config = dict(
    num_attention_heads=2,
    intermediate_size=704,
    bias='none',
    beta1=0.9,
    decay_fraction=1.0,
    decay_shape='linear',
    final_lr_fraction=0.0,
)
Each number is 200 + 30 x the weight over its row's rms, rounded and kept within 0 to 999. Layers, rows and columns count from 0. The size before them is the row's rms in percent of the matrix's.

# gate: layer 5 MLP gate, 704x256, rms 0.0591, rows 511-514, columns 0-127
# up: layer 5 MLP up, 704x256, rms 0.0577, rows 511-514, columns 0-127
# down: layer 5 MLP down (transposed), 704x256, rms 0.0517, rows 511-513, columns 0-127
gate511,100,237,224,213,145,213,201,182,184,253,200,177,186,131,168,185,201,180,228,234,219,218,166,210,159,187,242,210,228,225,182,191,190,221,180,200,232,233,268,205,158,204,190,223,221,220,154,238,221,217,184,171,169,222,199,190,209,177,188,157,228,166,154,222,216,195,178,251,152,225,175,142,189,207,187,176,232,232,243,141,252,227,201,155,139,227,248,230,220,177,239,174,211,165,219,256,187,219,234,165,187,185,255,159,227,207,208,190,183,219,219,232,207,212,175,267,161,185,193,254,190,234,179,220,226,232,176,218,209
up511,099,168,169,254,198,163,153,177,190,208,199,175,112,191,204,202,213,195,219,224,220,175,244,174,166,197,159,199,209,154,182,199,204,219,187,154,253,198,282,204,233,190,161,263,191,225,211,234,204,210,188,226,192,221,258,199,184,196,164,176,196,215,179,212,236,213,111,206,146,187,200,186,141,216,190,207,181,200,206,137,205,159,184,173,164,179,213,153,124,141,201,234,270,138,202,198,167,229,157,213,188,175,221,160,193,238,175,222,163,259,181,225,192,179,192,215,187,194,273,231,199,192,202,213,209,180,180,202,158
down511,098,184,233,161,157,211,191,207,175,170,294,167,234,176,212,220,207,210,227,211,228,208,171,238,197,124,233,227,185,216,171,185,202,176,198,193,177,222,214,224,225,174,195,224,159,226,238,256,216,229,194,214,217,221,165,196,183,167,238,235,216,186,206,192,215,186,244,231,200,196,197,194,170,197,144,196,196,144,212,187,108,136,218,225,190,154,199,203,197,218,239,154,206,245,204,201,194,167,225,192,200,184,193,197,163,159,198,222,223,186,219,227,232,151,153,216,244,194,207,206,211,253,221,212,210,214,244,210,216
gate512,091,225,237,184,190,162,277,242,239,203,195,210,282,242,243,191,226,141,230,160,211,171,227,203,210,195,161,250,178,219,236,248,189,237,162,238,170,157,232,265,198,189,226,132,219,248,190,184,207,168,194,201,189,221,170,218,200,202,218,224,190,262,195,197,198,223,236,227,165,239,225,180,218,207,203,175,138,195,234,218,228,208,227,169,180,231,220,179,193,164,156,210,173,215,167,195,205,205,209,176,219,173,212,189,188,190,200,185,224,217,205,217,213,210,205,206,216,198,200,201,180,265,237,210,213,218,224,165,207
up512,101,183,201,190,190,185,186,211,153,154,180,194,222,223,224,234,200,194,215,160,160,144,234,156,255,198,190,105,145,235,183,214,178,220,257,221,191,204,170,171,210,156,156,186,204,146,219,200,154,167,153,193,239,158,207,223,196,187,209,207,199,146,210,231,204,254,191,170,221,195,187,211,232,190,152,213,148,226,203,183,196,169,216,195,220,182,171,171,151,227,213,170,145,204,203,177,160,170,182,170,199,183,192,163,211,226,230,179,176,197,164,212,196,215,168,226,194,166,133,187,197,211,232,172,158,199,193,163,197
down512,099,253,187,210,155,151,180,207,251,248,158,211,162,200,238,200,168,244,181,215,231,219,197,244,209,168,224,169,211,178,152,187,218,196,224,215,181,244,204,140,254,206,238,167,230,226,200,210,194,215,156,180,163,209,179,168,174,189,197,220,144,171,205,236,204,166,176,200,186,226,198,224,237,186,232,160,172,199,219,213,249,233,221,185,168,175,176,210,212,140,238,196,202,170,161,187,138,241,217,168,148,198,206,180,180,209,166,225,254,178,192,194,169,158,203,198,135,215,250,188,230,146,209,160,239,257,183,219,221
gate513,107,174,280,188,184,210,179,148,186,231,262,159,164,172,194,196,169,235,233,256,159,186,248,197,209,133,207,176,172,191,242,219,228,217,148,164,183,256,176,182,174,193,145,191,241,187,182,216,152,222,193,234,200,158,212,198,179,173,216,224,246,219,231,176,203,223,140,226,145,181,191,183,191,164,232,207,201,139,198,212,237,242,192,173,192,227,200,233,173,164,240,193,183,208,173,176,204,223,209,194,166,212,182,214,265,222,144,204,191,215,187,265,191,140,135,183,239,172,176,235,190,230,187,162,179,195,206,187,229
up513,104,223,182,224,186,248,201,155,207,198,189,104,249,225,214,224,223,161,188,234,185,216,226,231,238,187,248,198,239,288,228,203,224,189,229,190,169,260,127,182,183,217,180,208,268,203,197,238,183,184,196,197,179,193,156,203,194,199,208,217,242,201,188,188,162,150,184,203,229,249,204,177,243,204,179,202,200,199,164,206,204,198,161,193,189,232,174,189,192,187,190,182,210,196,140,160,212,190,232,231,155,168,192,181,189,197,167,193,181,197,246,190,173,176,213,182,117,270,228,249,200,138,198,156,199,193,173,191,162
down513,104,176,209,191,191,177,209,151,181,221,217,196,194,136,227,197,219,201,201,185,263,172,186,235,236,254,171,187,228,201,196,148,165,208,167,171,237,194,199,242,151,191,186,217,208,234,247,254,195,208,241,267,176,183,200,159,220,259,201,253,226,181,196,248,239,221,148,200,188,171,267,200,204,183,146,152,215,167,217,192,183,132,206,176,213,175,228,246,192,141,213,173,189,205,231,205,183,183,184,195,202,172,189,162,165,144,227,211,205,202,207,215,205,144,201,209,255,237,177,154,216,164,221,191,198,272,209,161,223
gate514,100,230,221,202,229,206,200,198,194,231,181,179,206,198,259,175,208,194,221,181,224,198,173,178,230,208,208,119,204,159,173,186,225,180,142,214,182,251,153,200,207,177,195,222,243,194,223,237,156,227,190,157,223,241,263,151,230,217,191,203,252,165,196,259,173,249,236,151,236,219,211,140,182,168,138,146,229,208,244,190,161,146,208,196,198,187,178,163,150,207,244,199,167,180,202,162,226,187,179,201,205,182,181,183,174,211,218,241,111,152,218,194,191,208,160,201,248,208,223,120,172,207,198,189,225,220,212,270,226
up514,104,219,257,215,200,208,175,207,227,234,199,244,181,133,204,123,214,247,172,232,181,202,231,184,238,239,189,203,239,149,211,263,219,166,153,200,232,216,217,204,194,175,257,166,164,223,203,215,132,206,185,210,228,215,217,146,216,226,141,202,185,237,152,208,229,234,199,209,216,180,156,200,184,161,191,186,166,197,203,179,196,213,195,181,196,181,179,169,202,154,181,143,176,227,184,165,214,242,166,175,177,197,209,229,203,157,204,203,122,136,201,198,177,173,224,168,202,218,198,215,157,183,205,221,270,189,235,280,207